Part of a small language model's weights.
Architecture: no biases in attention or MLP, untied embeddings.
Each number is 128 + 32 x the weight over its row's rms, rounded and kept within 0 to 255. Layers, rows and columns count from 0. Numbers have three digits each. The size before them is the row's rms in percent of the matrix's.

# layer 2 attention query, 128x128, rms 0.0807, rows 0-63, columns 64-127
131:164122088159172097079092153143116082160109169152143142190154135135080164122104116127134136099134123133042157135152102107143138189156156137192095148132185110100170109098119127124098144114081147
118:091147149096038156194170113130114187103124078067135067050094112087166084132147150130148120120147145140190101119096101144116144101108116128079131119144092153139135094150174113115139119170132157
093:111118128106073093109178131118141142087135165140108115075108120130144058071149120155076120220144188152145127095084166063136118092163100052134136097147127134116146197112086148151125182066124059
088:108161118112138139108092088142141125154125168079134128156106153099157156181126130134165111076162108080113125170129148141079134135116134135086122122127117191137150079115123127095076136134105157
093:095122115147054107089127101142135174118131148093113113100139118141160137174140158140204125151149133168174120151130162162089159155142182163045140115145089129108141045116169103102132121154117141
109:076105127090183155127122159098113114171130100189131152193157139102111146100147143090112127087153114124094160105149095038178141129090075124168094185077184147136132142136140199117097156106152126
106:129158128109036117145183102143171127102122076058085097042113100140140108140156129095164107173117186121184074116111121160061141120181140092059104094171130162117108115156129107109142133147144132
103:138105132172151129032095101190134131178099166092127152142157121156128162119132126163124109095144055150060129133136161151147131132150179179167099133133153137164123144094142109118096142123092170
106:099097144142070152125195134111157142062098127136102135147135160139082091119159130145134167156145154102137115128075117151086092131184094083097131078101119127079186149086137157081105135126107063
108:115126143158156126101085101177149127124162216095131106076113128155148156159118121153134109124090091176141173108097144142127128138140189139167140129126099106114137145137150144132190098219106134
108:127167144188190157151091111108121127162146151134136156194156140097131148119150124145131143031154109154084140174135156087128108131130127172132080145140127147160092137135171148108138117106095142
103:158134163137175153127155035134115115144144101110199155142117143099103102098027155151106105124172098106101166140168135193041093083175124172147154071161147164166153123164144096121088113145107145
099:104116117179183177107101070174132121128157156124138191172148129134154137106104113177114104086116073168113140159141218124102101096137107139142151107130125144152139158129135120129123153165069109
123:124113113075103091158179119097130123126152081159163135066095079129183113131124142162137123211095171098156132106161099165128151164126098095070162060130121138108112131126099117174150158136149109
141:117118092115163111194154125112156115106141123107148147178125089105147126111107136074071170170152152117143142114139063154067143135128036103096140118088140168112161123100094109124128149122130083
129:111106111160167182111092136189121107142117181115161173193176151155142123135125102156096170086115068219131133188092166062149108115157119149144116161090121128132136177112153133085129093136098100
109:165176141067098084144132217098166113158123138156125063073122139147146122148168159104155119152132173108143149074134095115160144156070118098132101156146128086142066150122131172157148111092174127
098:131189099016147128109138107134142118090136143163135139066106167087059162136149125085136158123174164115141153065125114154075131121072102096157153144116107157113156096156122140147101143125127085
106:123119136127200156106083090165080095117156174135155167091098129109177160136158131184141143127087117144129156156144144075164139068144100124178170092116099112112116165108133130104099141096131132
088:075080106196171134098109076132121120169129180125117089146152042141147116150112140168125143186108114152152158171135155083155126147097150196129131147143145150108111168164152089163144129129097139
124:206113120153124088163103133168140108146118127117171107091121116097152121102156143150099063066138137128121069130109130136152182115109096162148097109155159120167107134084097088139135058146157225
115:061039124241201151128156108120113117133153142159115148120106062128164095105162144175086110174129110085181133186168148128145126138113130161126151130141170150117123148169164128149179119111102156
117:112165139152120113088134143103116103073121104144115159071167120102096178098178144128175105056146118169086139046085118119150132082137127099113131148127186141128147108110105181074135177167113146
097:057101134164136164065142109111089103133113112146106120106149114147164150152132131190156119121098095194166141122101119061167077144171140155104142146128200131137129168160194175177156142159047124
088:220156137058081044139103153107143122148087127126095069162092150131120133144122111116187094115145160130096116067160102108138148132069164115106111096160137102122137106113102153133092151136151135
111:122150120145159107104064128150118063142111159103083118104097152136152193093163084177088090064161103102123135153133137132172130105087124161149096150130167124109101093085188171124119093100167105
112:121100177143111165166206082124126172124142044142130167162114138105106113148078152076131131151142106132122120087130119138101115164138134088095153158147076153118149110146108129086164127144089106
102:117104119118126188092155150104116144104114097119133125131135169123102151119107155119117203190040114134158151139102099136135086136159121086167128150123107147093109153169151097088132127135112071
099:079105123176169170143177106122122142168123144157122144162156076160099085117114164107081164185100097113159174179130137137098081140100091145160146183151119170139123154173123086124202099101123120
105:162172173147103161157102149139137175155121134096170153169132154175092108174110113094091169116078107135130133194081181182134114157126128139182114169114101096124128134123163080116171148060171109
103:082136125214165159124156096152120144148102180082165143166188087131131124113139111112103151135114120179153160200065120119141145083164134148192113147097169135159158177186163087141116130131130098
094:142153109036106069126115187089124112108114128132113160140099150127065160111143115080129162146147175128089138037181070151061104113080147069106128121127125133111158088153091137105082143147141085
078:145116104083114079079173105172154063112094177205110142113132135176113120077102108134104133169129101142079169103113148109108138169163128098134119129153112099101168162089074116147127160046091129
084:137078134175142137141137167107114121170123192122092160191148152065091159154142119086148138066154123099119145143156077128107098177086094152165116135050228130140162098142135140090095146151157131
106:107113154135119148233157127110136194105133086119156100062123109130180078136145144163129120125138152160219087112099103122089136090127112111093131128135106153135109133143160157161165093154117107
109:150101121149175111082070164136125076145118182180129171201155152120106140104118124105104136125116089127053192119166131098169099155113107143187116144102163093104111170094091109105125156079121149
118:156088124157208119098103162135099094179115176181138170189142166108101148121121108115119129081111099105055180142159141103177101143097147189202104175128163123150149127106140141108112142129117157
087:107108137072106109121157172094147121125135136177128140124149142167151113078136138132099124168166170131194125110144070062131132138148076085105140125096152138086114169138094131148105137077145078
097:086155099151178158140081097134143132142156185096155118158108142117127132158161124147111142071097110137133142128089160140140107128128114172160131171137100141130095134092193164077136117155098085
101:171119122058087103075135151144140111136055096142106103063138131167116127098152124127150090175111133126080129140137100124113124142168150109111125116139160143132090114124064100109091143118131139
113:126139108148153164127146128114133137108135111141147162171106156070071150149140113108100137073094102135147162127148114170129119099104154161117138146107114098107208083126161191133104107172117142
108:171122150147148148047094138187108118167086141135113150155153125153109144114111106143105112101109082182070124154121177111148121130140177182164114143125150098155119154084111096140095100146090154
103:107093150137146111172152161034120145106134162155125069104134100111152079116121116148144114174107181071112131086140074115157118143146139085140124142144120111095120156104105123134121172123106122
107:119203168107078127179149130133148139115121127084134087061066083134108171145180130080105128105151119095129122167152119165143146135155136082085129156091077108136108110157099147154180106139174159
105:150129135164189142088099128156109109152165163118146129163149147111124161151169119176112150103100089134096134163167187125144086138156167165189145161071141068145124121106186170142151130118129175
115:088125091169208173120122079142122107123130186114171142125145110122145127154122095212111111131081069178151143166104130122130108118170163148146177111152112113114149174149162148143126109167100108
107:143149133094116109121130137113098115148129137146123080132115204157075147103100139088108137087200100137182093091153102092145122111102136152157151168130175136133146107169190171157151087173136119
107:161183154140157179128088134118107105122125137112155136102146217081118147128144136162161112044154127087103147132124197117098106118141140146141140110139148175184070140105177205134110116138113169
128:115165125148208186117133104099090094104144180127175138107134103106120189130108120184062153154094104146135153176100113109121038121179114154154167107146103119110147152148164123182124116171083097
106:140162145101037111121112115124156154133085101083163119058137088112090076123129160124166091096167142115134096098116126175081198112127127148100073112135135101188169108162104086141067174126160200
116:084094097180168187115164081129092119112133111152130167156112088124138115157066132184144142180093083108148126168151162131121063130202163157104205095121120123123139109176115141170161150125118125
107:144125168109110091092119144168173173164118128110085126096130152071148131117135121103171124124146153129103112119112152172051156166138146152111179118171125143143138174127079130117107159149125164
110:159112127162098140116086145141129129142090173091147152199204097125126121092115110108156116102104097172097103117060053058100150091167137130172104112118203061150156152141094095068086127167087151
100:178098162130152095082076118160144124154076152131112091105106144142072134120120098125160071050143113156111125122169163108145147129107192185133105097127175124153091135070147142166103105100157193
103:098117088060098124148146111121117166129140096128120117176096105159108090142089121084137165151125141167127135090150095134086136130140151061108147127078103046127121070139118156126096139129134097
108:160190136070114085109035145145146120148137170139162107129149141108170174108162092142163115094169169186084117091109149148158165137156156159161147120154135119129104130102133098119104131105172149
114:084136133208184199092178127129119108125121189120159123142136121141132123150126115168095133170062074147161137203094149102146083114146125147188127165103142136094141156142183096139166123144084141
098:078104108159180146098104147116079111098117203131127090062158157076109117125098135171131132163073145115182152119102153090141069118139104140137135163137086145109115157146163169095128118120088124
119:106139125118169119121200177075097084155156154176106156155125089068161166113136122146129136175113103113152133110103068137097066164094115129143118158181187169140147170125147118187183093109137110
100:068122105189200148096099150107115109118126193130164105112158098128141149115172106189123153144147122145126177162110136102125092103154132164151150175131174103149124130106155139148148141154090136
104:196194124130098069128102166111132101110103151090116117121156133133139161163143106121156132071145125177069112071081150114148125108147156140122096111102144098133142120103149125101083139170144113
102:178154170114083113134116137144189150135129071069147161136169148162103109125126125053141152098161153151090167136120193172146196164131149067141119102133074079116063109122115087078127190107172120
099:159137128161109113112080159138111122119104202095128159112168165095148152143081118146120173105048108146168140163091137121128123103144116161192075108144154125100135173125155078092109130117120132
114:135124145134147143152203146085161145175158094177115140142074103115131108125144151119120141146167116068146162142154110136101114152054120066146111175168156122129159138197125111128187133100173126
# layer 2 attention key, 128x128, rms 0.0754, rows 0-63, columns 64-127
114:153136080127183179183127150120142116129170126151146082179147154148163081090169126145112156117057127115122172136126123162112074112123096140123163108134109036113107182215152129121134113114095168
111:143067129113110129054110091105129158146130136115105185101117112086066139154089085148120134127181161100112096109187122111139115150112112120201139130109109171067120035100121151142134153203155068
097:124130172154079103116097091147120134088092104127172101132099083087141175148098082111143097102200115147149085114116197088106179154139144159128085203111123131173104087154083073156122110114108125
098:098139121139169164142151170098116092182158114156093154137111130107118110138139143143125176161094090085125183152132123149103103107083070071162196070122123157084148177163128195127174127197122152
098:076121082126162117104151159149146160119153130134110181106159114079102147101108109135099171155159135095122202143125078116106175085116097047106153090115112211135194124148137202091131109169145128
115:170127160122103124189135127122109096160156119125122077128126193173147121194119181119132090167067142181150128118069181177111075156122142136137130129144121076147089144102118065118122186075148127
104:109105164112145093097117081138173140156146155110106140107131062083085108115089069099110144170179114081109143109117073118112193113105062098107138117131079191115166106143100150134128133157107122
089:111154089116151147132109098137106113114139115131168170132124099099152121122162164164163134086101101106119156125133105098102146097096171168112149171157139120187109110185120147127179093156099151
106:140104121093021084088136088098154174143116108119153173115119098163133096080125145073138106105186115097096123118132139101127150163154115108062118190105079192115105098112144115124137155159106147
123:117137141126194136123104131156108164094110157140184145125169092083162095089169130194158115093079110119139105132143126138166125160172185161143139092181094154094174113161150182131150079185090115
102:123121093181196181147095163162086096115133108103105117125145142137157118170150183169177106145077142184166126127117171107122059170151219141166164124152141108149129143128111114097154112128174165
108:115147120164140138134137142144107079160168121160134134175087131139093153169152099116091142138134133123123104128132180132167121111145131152195113243106155109094110150210193118173147128125055096
124:125152106190175155172116152160101091111140122128154122126172121116178128183150140186156093100111120168194125162111162128131147164143199179165131124153111110149149153166096097119174085162147173
098:127109159063124122078153132103134156119153145141109132133123157127120135053073072116067127159172160113095128139134110158122138115113102087138094063166079166097148111108168138148093151127118035
129:102145090118116139127139165139113204108096130119137116135081143152018141148053159112128163179176126135150139093141135147123149140199135086152086178131133100090121086119140105112143164103131093
131:105159098208156187150116144168121101132128130162106115114171126105145128196172162157179104122083137171181160112096137123081101173135198162152162123144115117155144143168090116107179108134151172
093:153095143099101108072132098079113167133112146115087106153103189138111144068129130062073135139096131085094111140099146127135105062111114117097142105079120154122152114072120132148042166101139092
114:108118127119091114097122102116164167142197077146100153175098119163134081148095085109121129135171143124125144091139125196087136106098087061120113159106144124078132126141110124157139155163146104
139:129111125188192178145134109175095142122133123162110129141149107097207131120159132189120074146094117147157142157118137130162105149162109130141117076145126135124136121125143101163137115142140112
092:080123113111112106094110131174117140105132148154165115089134107114158134170150087117189113080156123124099102105099112111085167152126194145107109131135113131145092121131102168161145101141141203
100:116109117078147143062125123115141155152088137117105097155132114122139167126115178123145120140127075107113150126186105104167103075051120116134092108156152167138131157060138094101079095101106144
104:121157140117104120097149108183123135144124097130151128063151135107128126160143107110176089101183130119168102103128121163125173197115138174092084143205127163138090133146114121104160079189154140
119:113123160086095096120178151106167145119116136152089149117111064155197063126161122108121109147147097154172096146147053104129136111122033142080100072151135118130103095156075065091087118158104127
090:087137184105112086107160167170136118139128157137082113055142088111173085140179096127194134120133160112144076126096113123114148159121139133114116117180147119118077127170067132139131081136131140
093:173093100117141114138141111049127118114124172121162113183108121102122098116146169119048138138099147111095190131146147102165091109096107107153173114072097089125170131093149147167074141074128087
109:111093061144148103068208113105180112119084119133079128132170120152169113110194172118111141133144108127195122109146102153136120135098108159107086115074185105126136087099169070139095083155161096
104:149146167105110128149082111120093135149139121121156139136108162133087101199086087161158143153118153136124140124115136156135064128182108073180196105177124150113140174153055169115173152107117130
100:101173169177126162172089133142126118154160118122119151107162120142181141154135075105167143083126114135164139127081165133072079149154129112141136125213125110143114153156061140090171117147142185
099:109149110159095153119094137173079166085140120130208115125146125139094125184098093137202123111130115154135095095088165132101134171180163136114134114217091119115104172150083151134172123157149182
110:159143149181105154156111124109144123116154145082092093121155164179114164137118186122158143120099140114115101112044201138139103171167211165132162127131126107172098127075084154077151175134166137
095:141164133148115155131096169182104141125135140123161099063141108125149139134103140180157088129117111179176096129090135124088152130170187172133077160136160155148070083119113109063127098139114197
090:133115100133143143182131142062148120107160143168195138198091105146090106127151122104084119177133148147120201122138154132113085090137059074151120119064103065137161103165115146165131155117122116
100:102171144170134118170114151158147145098114143126153099170105124121188160134187146079087106100123072166135166141080149119110152090070121170078122115145145121176145184149094124127119123124098173
089:155110056076148141112130134117138130161176095111111124169117178149120108107069118129109165216092139105089155084144117148118138107168092090152151129118113118057192132147188145097137156111091092
106:145091152096078123033118071130107157159110198100091119072129117074087135140077135137133117150154189119127081118163138104142160137153143115170129165138093182105121041091160087128124129136157074
099:149178129112117127192115152165138107121113132147133098206109116175159142135172157080164083077069131110173150142126154161117127121104161178093120138146158059178113190159110105155140089077139170
113:121164154150117144207117178136139065133139119179145125165119119161171137153159178111132095088068127143152145152146129146100103125107157159076113155169137059147117185177103122137136098097137220
089:144106094143049077169104099184136197112079161113108090109115121111105181119110123092101107135141127094129121101106125113080157147170135130105110171115080168174092122063113072085098150070180120
109:098131186114181121152128159138109100171151156133103142079129099102172101134172177193179098113066087167166147163102153146152115201079190163130160095151105131140105138133117160138145092179127140
125:102160125106054119124101071123132130127119110114119172183097128136099098115141086065131152067141089089114141080155126113107155068128062127083089217097102167145113092134098117124128156089126155
116:143141148114117160116139166129143069156134050124114124124140196202131091167105116131145157116110149187133139158101166168194060138114132129138149092145198063100094181139126127126138160128166134
095:101117094131217155121128136144082100119142103124136132151119111141157109167218137149167107124058107136117150141135133112122104105099111151116164072110156088136112191129090167138133100110145130
105:136081148083097088096107067122115182116051166149130162126116104073113120061097090141101093110168078097126093139137069102198141104171071101087128119094123197090177071092145130146088126140128105
113:154151123096123116104137064120130103109089083067177213156101135136094093098070091134138152144177093117089141100146101151188138088199043114131141141078152128122157087110164153157102166159096102
066:162147059181135147133077118171150108112104115173136118098130120077140155143176172217146154115112121122155117161118157075127106163163119168149135098146126105113125095144131159126160093168157163
114:098115155185183162142131120165104096125151111141150157127161093061149111145157136189158099121100152134136150136128115123097150204134172148173136085159097164110163165161134144140171105152139155
108:128173028162152161146134137129128161134118139174157134190105118162092076188183131131171138202130095136178108111194142156140088115119100095179155125153120038108107100173140137125164136165126108
080:128147132204118162114139147168157117163125101115066155122131139152172101163199134171164148149085093161163111105081145169152105149118163120146155127141163137127079138119138108102149125120163135
123:083096107225181178160131109117085087107197132155147150162153100100154148129164133187105085147115125144152148169108146139116105162148171136165141095129085116096167152154162129151188121139084132
082:113169133089129113165112134109126052187165118134083155154101116139094140127112119135098103126093116154120174157171120156110180086104099094138114162111165113147190120178142109158102166141067095
072:097157194115132103171130107180181148117099107132139127094163159104126144151125088122176110144170149116103117088136132129129198176136188134142144147165154138072103177182180127154175130160146144
092:141092202113108134147097102177107153127143139073172127113110121152086130055053133107084130092113112061076057126127110162139165107158111163098116249130112147133132154140106127158126121135091119
123:126131119147145127110111178159144142152071154115160093135107114067119141150155177122165143126090043182113114132154120056153099101119179146138132141110169114147106123146139119117099127117097206
110:128102109060112077051166114148152130131137153063152083138099123174152121096136094057124134061136146098099093142106103131201128083079148184087137187067146099129131183073141109130100099104100118
095:165133097137130117202139167093136106128161127153108174143100158097082116168130140096109151139103159138082176096165110130141087103166093073157177116077090092108156104194162179128135172102133086
100:121072136148134116123156106106139125108136140117058116163125082175159141069127154076039097127125124136137119159181122103144154078122086157060132171064132147125149072093150085160094108094119084
095:110143131162111119108123138158133126149145112102110120071169090141163133152151124172200128099127114138152059119073106133082159195125179157116099157144154152122077151150078142113162101144138208
095:103128184128094118134126123135135136142120121136079156112154133139163067183174087104196123099173079114191097120103108124136160173091137155143112188149126149143097125125087076136186074152146172
113:113089137168127105158096079168088162116152144159169121182160090078109129139091152132118119164143144127142125102140157121067134177130113070121095151222051132129107146130113126133170133142127143
099:078117121153123092133151134122174122153133122138111125094157035134143119128197152122162115117176087124175066112105100163105187160113151191098055168119139152112101088172121090117151090149127131
095:131083144126121106134157136076130127134107150126093090123128078130154140105167206124116176153111104153131131182131089081123075089102112125132118111077123084143120099106110115109073136083093108
095:163134147141103167169113083100130153122149162143152134135155124161118162058100162136091125134095153136147135159085144195141072076195140173094174130127125151128127100117129155110087150105090102
092:163125168123111144104102130142175126128097161102101112117174104126151169126148198120161138113148100161173066115085122091093130132093156146128091188148134121188063087095101072100162088131162183
114:138139110145140151140089092137085106098163147152208116131129164150089119115074147128115115114114160144134145085067144170124109129183127113115128150197070132174142171124110170139164165170067140
# layer 2 attention value, 128x128, rms 0.0399, rows 0-42, columns 64-127
095:086166114147129111108146133100128085153140111159097107097147048121164171146109167134141199160129102137129130148111086141120083159169140122107126161099117178123166107117166153073107162087085124
096:165142093101080106118146172127157033131118164189121166117139189068111121158105131145126180101082112123128091111162176145128111092123149149197169073185128152129103135144154078119154110111103127
094:190155159157156085142122148114139126135128074170112117186092082049095110217112120150154154127132158133098151158105161082105101172130115133230179150186143146118107107118107109159107148116113145
095:107139196119144149159139123111081189087149161134182086101088114091124137144154094135100112163084097137133075072181079086139161127107180117107141147094174132143099139197119117088146114094098134
107:079113125128100104112163132182151141092115184084155146090113088134142113173129134159114091101140104090144138091095071110128135157168136127121128157119103141106196103171081163153089169178106146
110:137134176168134119183137123173078093141122094101113159100085099141105155106121143160093121181142109103177133069146075111121105079149144170097110088135133125187169169124152155065126159110125104
092:145132094103207113161092176123120159108120095127153163128155134144081103167144152124168085110096081064148115129083209110155130123165135128182053163137092117081136071123127093118185117097132165
099:150157122138040161116071097111191148147083090054126142101123132188100145130189127165154154156129205168103103115139105142108084106139138151176132125153136172216135164098159098142087173154115115
102:128065137098152169101166134073144167194120141101168108098121177138148132124100122132094094114140141169146171127120127083147141115216133076162096108154152109144229150162107076127110157153142150
099:124141100143153135137108183111112074078127094073099155104186120107073140123129108063104119117084077073113107137158114076122124128137133072162095163183153114127121042130080095117159129162167193
094:183160055121159151124079125136151102135137141150135128150135098118139187093120154117167148169130097132150063098155076127108176166176100091108125149140151102094148121130170142143137097095086171
096:186127147154109124186133192148102116076124133200076145117111103138092101111144125155121086121172043145129127127174154103074105103157148156098117122122181103099080165162135134148118125125151131
115:125089102111099143155184130195182113133114154098076118149170127093089095163102091089071103208108096138135182134116062121140109111154152144141192080091106165161103095176159173111154112177169090
096:132127130111168140111091144125123191086172114092114209152093115075135161125160129130087109119128150170064150116089151125122094167157128110152136085152135154085122128132135171115148142153091110
109:197115110155116143072164114094110208111106159112148147148084189172095126138164118172084097117146057169144131136066082117148154155133095134157084115151110157144135101111088160106132134100186138
099:154071154123128129173131089163096091086140114102130149109075118140119132110115174164152160105142128147132149126127136128097089152107146134118082151142147098137164180025161156043128120092106127
113:118155150066113147093094195081120069137153088127139112085147136090096125117123094113087146159116164128116080115096083116188120087146136106138204138125151149084145120110082188137102113114082111
104:119138107143191119110102121165143106153108103093129084161184071217086123091138226118106078063138168131155117093134097129109136093109143110089184109086073117128156135147155103089135146133116119
108:135165135150110178147056100156169112137149141061066151163128114203145139110105064093175187152140196149143130140151194138125126164168130154130126146059074113142150144091189107117099188124175101
098:132136103123134115109085137172088172112105108124086112145151187092164139107077149131139084130177096197177104096148196138159122126162101158155140115085106084114068117142196116143151056173115123
091:113123153085192085149135100125122184134146183141185153070109116204129063155130105142092113189166173083109116127099232139129138167129142158119124125145135176122031124116146122141135170137129080
107:157066166109128131146156104164092050146139137046105089110072133097092111135112134142131123173058165153107122165143113130103110154098096166054105135140105118121119165132118138120095068160022123
102:101210138101164081174125117147157165154160140076145066126118127133146117133129104110190073115163107086122115070075150114099147120092149169111143153172161121151192133145099126107137183161047151
116:150141085128089133178069150089205154114133175145098087144129110128111164151184194163090148055078104155096114097079190143109105077082089098122135158123123109176125136136112176114107115201095145
105:070102147136110150095113157091071199164117116180154071114175151114118152081107175109074145153158127166114101140172186161171126143150111159147145136135157168122082093065127100108134100159120155
106:137165102092083158117095128104121094116206183087120119066139134124126144181148106124138246110067125133099059186134128169163120098121134125097130092109106176172142107113129135123110173176108082
084:077198167139115141108091139156086088068130111092112105158134091137065189064196147128158131087138156102041159150113109114206099104127101144118125140112108122098137137162155167178128102081105142
094:162086142153163149114104154098158131175166185143166116108130177051143104169140150145118141154073147093148176167113172170158153170177111107134130136150203118127119094138145095106076104177100098
106:160106157163172112098178197092161157197153155102145108075107124081109063187106128128160111109098103147120128142112142105163124138141151102134073134105079129122161121122107136077073123182110178
095:145140161143143137159106143133095082193097102166105137124077167139163118139205155155117141145149094157153140112098064159081111147122117132141149072161110085148098200108099176139108145079088117
103:143102107157123160158072127114161062164120168102113107068058047149118209135144164095096158100094142116119084155140155146100157170112143156103089181138088147132203134114102107090137128149061139
095:138075134116148095179052135061143128184141128139152084165134090108140089096099098118118119116151109187110073109063104138121126141186096064119139165121137111096175112172168136084140169114064158
103:145143132139148127109139153098106181089057142095163134135140160157103156153105127140155135188079232177189143099166129085168187143195142135123170098113143074104164091121125145096085151062192164
119:092167199091115159144116121180079201112122128177152124157073158079154092132099112146123066129096124056119062174153130071198124131139083111092112156097118138079152133185113091155100093107137076
111:133101084090133128121088173171127167138115170125072125113137118143134115144207145153107167083130146159113083126091176180082162110115145145137186109133149136162112131126104127072129172070118119
101:166101138096094122082109071108090163170144128110112132123201136084145110078126158162121115113109150222081077112155172092167114138101144091161104146133065089129099074121168156129124123119102187
098:155082104137151141082168089136133108147138088133104137161128183144090173140155166148120113128122060173071078168173129135159148127126137133075153137127077170093127115148135147134134078161148090
108:158080126135170127118105126124135137196127155171121114084160087063143133081120144125126116132133049146132135153137140159137129153135077097100129104124098116076146118129118102109092085133106094
103:125138152089114110146126170131188091126109107045158123122065064129143119120153110129125131087118143201154051099080110150074137079106137126084103131139139119150182111158138182115158176139114111
100:106123114105117166105133079182091106075095111097110130128144137083100058141148134147123130098102062105135117136107122101163140171126111138119151059088142168137087114113125101098163129114107171
111:061112188101125087134093126120135135144207141078178133132143082113185155150111107119078118132113143212112136112169133113088140108154104112097139164143108138090164125142124194120142083177077144
104:132192113151130143124147111152052097074110151174099159165137088109152140111100098120092109143092094079179081135213098104132107146147097170122108100117168112100103130196081185140156133123117173
091:162143139143108149164138134069117077086148100165125094168119083135155124089113063123115234151079139092146126126121107123144097104110156126093069127098157152105175143097125179119089143117152097
# layer 2 attention output (transposed), 128x128, rms 0.0352, rows 0-42, columns 64-127
097:104136098139214198115120080169104172114130134173077073143150119156142130121186171137125149114115111062151117149166120151125102114116112110191150072107167121094139065124095138117063046142133086
100:123091140150114127142073105110115114144115142131168124084171162160130152100133089092112156141136154157153110146152075082122155170149077057100192159105156118134071154102088100053094154142096121
091:140126141109119069094152111095158163129094184145127146140121194140169107138141083111205132132088106110147144092169087148103190150148163160181141146173101109061157131109122119074128086136178151
093:153087141092089114167112118099149125131213122117135053171134080131124134037086132116181135114120129101142131109072101175145122119167193130110142108117132118165110196122159139209063133128104098
104:167145149105149092108123106076129094118133133119150144150168126145118076127136151158174075143118114161087148142120148176086157149130095098157114056153091120125126147124110137167198206126106131
111:139071095133124136119116077174092127126119156127108088125172075103147124155150186148154113113116098106133130184132110198142134114111081094156146111119134091148128107158177114159067144162126173
093:109106165119141095158088187091143133221122092146125088073107179128147134084095083118152153137170139102092101087095115066108104093107123137060133144114104138090135176105142112095202109131138153
095:171124101145133154133101118158132110140142130143218196132116140162070141152132159150150098100184133087185139083139092133107177106131071127101121152115092091109135141102077139132129127151095163
104:095157083145144147108126148090109113092097175141196157114114151154100148091130105082073149152122183108109150137127079086123150144132091095081091175163178171098103089116093088069027115082128132
101:144098138115168095117117126139137136213148144107087090086100160117124153125119127100057129155128172122116123072117129053133150132147138070099146136144121143158132131136139118119154119111150162
097:082142118064157119155181128139113101123093113139137183097148168122089090183116108071095110095130121109086158123108196146164146148126188142109100105137136109085115085183162147089076080161066085
098:129132106096129100140151109158183139138109100113078119179155120207156141157139112082080130159122091104088106131171099151094103178087192154116124107131100115128092154136137086117154160151116140
119:195094207126125171106158105185138144128117115103106126115110141198139143111151182152160110137140089152117155083177069125126207100170138081176111042111136142144096062105137132112137160131154139
094:159172142106119141140155137150088139137105123138078157130154150138108117105116092160153135169166110156173126166126119081181204105106127176097171209127121138121157165105151082092171130134155168
107:119141129164127110126103146173118138137137170126149104084152171140100172081139139107163118182120160127115127145179098161144131152115032103098158162157147155180085069132103103160196152052124193
103:135115155141106154135090119133191189181141064192133135115173067103177145113136151234200141109137117104149147105150155177113098118114095118136172125117112134139147137133138138142093097167088162
112:103115151098183122146178117142090150099184112126118140145099102127175128105135142128124147060096103175116098186121121133152125151120148099166164071140123166158090103143103119146109106117134131
105:120082122114155098109100162159162143159125071075090095090083188099168122122181072089208067169168141126137102089098156103128178103102122128133127113143081115160137156067145179097134111104125134
117:099090101164109142182126156128118130109106084114175154113150093102107148157064156106111158106177104098166147118145108144139093087176116161113046151115125129098162147149157131118120078114164115
094:152133149137094177175177133161136185164171059166038084129126101130141137108070103131122128107139174127096094116135087099135120039099182116107143132104160163169139156105169117121139143144164106
092:102138137160128113130168148134069097151142124105123143187150146121119171150128086082153161124126084117109105110171092145049151109131135151149127105105113148063217089110160090128121144175145118
101:107106121115091111125119041138134084127145090167125146096094083135093102144058128158153132122142115149103125117088147124135150103110221124132137115151116136142127201127088079165124142135153181
110:144158166062115081174167140094118100172162129087132119085144172098152112161104109085127146106088136138094135145099129125120118133094188161098132026146120122107123146104145167113072160108100134
111:154103126088129117135132150061104146164146159120084124098116092076128096148148119162156156088117139161147085151157147156152091107077113120158131171207079123182098188119077159129114150148115159
111:108133066175184111131130097130105148120144110138089115183129138125145159130134153134114151108090165121101070177106107142098112093100091061158145154116174214214137108177140085132138105141149103
105:133132157114117132166138149111116143110161100139147154079161069106128184083132142167161154107142148109196123179130164109155087136113148128100120122110069156146096162090091099185099130122153144
091:112095116115140170153142142198165142091189054083077147132113144155183122136138113065182104138143162084173143151084142152124080167070178160127134145164075106136137172071154121135158121095190136
098:144169165117120096109107132079085147168079147132124203129093134179069102137142114150174138152098094093187139120107084112132142147107162098080105115140157151145159054173109133109087070114112123
113:096109155098097144074116138136077119149172149126120116106096150151149119068074113082142136173162178093078175098146088074147128109123148135092092148168168118058103083114106098096048139094108154
096:133128110126132166111132130114165163164080143141188090129131100201133102056135129142125105142147113150156112167134131203137089095067170155072160154137103076157130192071097136128110153120110146
103:075111027165093110144057105128098083172102083103101158110121143102118128161107160112147128137130077087132120150095175129161078142111149133146133187143143100122105192145078110125089132181096157
102:078145119089193109130134144077154116129152139157154113118066149157152117117105113103153159128131125114131114116173099130125186107122127101144097097130130185129053137129136103074069103097120158
101:162139175180161058148104093161110131127105115080123083146091148090165134104132113095151157163155161122063167096099099102097180130164162119094137103181149121069105103149117129160097104100134123
120:122133147100107164114121140118108128070174101124170081189105086117132097085065114133165157188127140105145152134036098080123144132137154143115071163110113153108161168078189071188153150127148107
115:176139107173136087157159083137119131129077164068152118118131168121141094151150099088141125131116104169101150120101162127135178182063099117081164125146188115172093177146095086096162111165098110
104:100166133088157185157146168085172195140170134200075151132116120130151131085056089079129156138181213138152141129069130055173138117136130156105185184138135142125108139089136139162101110140069117
090:109161076092153124132123119149143151167104122085122114100151150173119164124096062142160157172135153105112166110079188100143116078148077136102083152085163143110083096079151116117135145102157133
109:064111074121119161147130139116133166136090118170086098158097112132094105123077185172142146181168153118132105119104129055141120128064184113123095170094167083150098087104145090131140150166121132
100:118149092116120142085132126113100105148142106145144142108140163124174099168153112152122142099144058148116143168144118162144142165112104147138160105168161093066116117074148150116020114139117138
102:130117082082059114119148104167128072099142146152143095151170178127159066123158186185182105148137151100114180125150115103046165150098128114151099107110141177119108089123158091154118113147140105
112:094179135084145169162128088083166147133156056127115162144114153113128096153116105151152115118118093129158149162165136130162112072101155166166134137120159140113134118064105224120064094097147114
098:174144121101133098136147095136094102130108147112113134121174101136100064126156123071113138182140100157104133138150131167120152193172103156208172111139102183081117106163197078144115221146114129
090:096084114090123146113138126129085111134131135141168157083142090129115119102119101093147201102155130083191149170139141179162101107148140178169108086112146093063139080157169092156064121065154118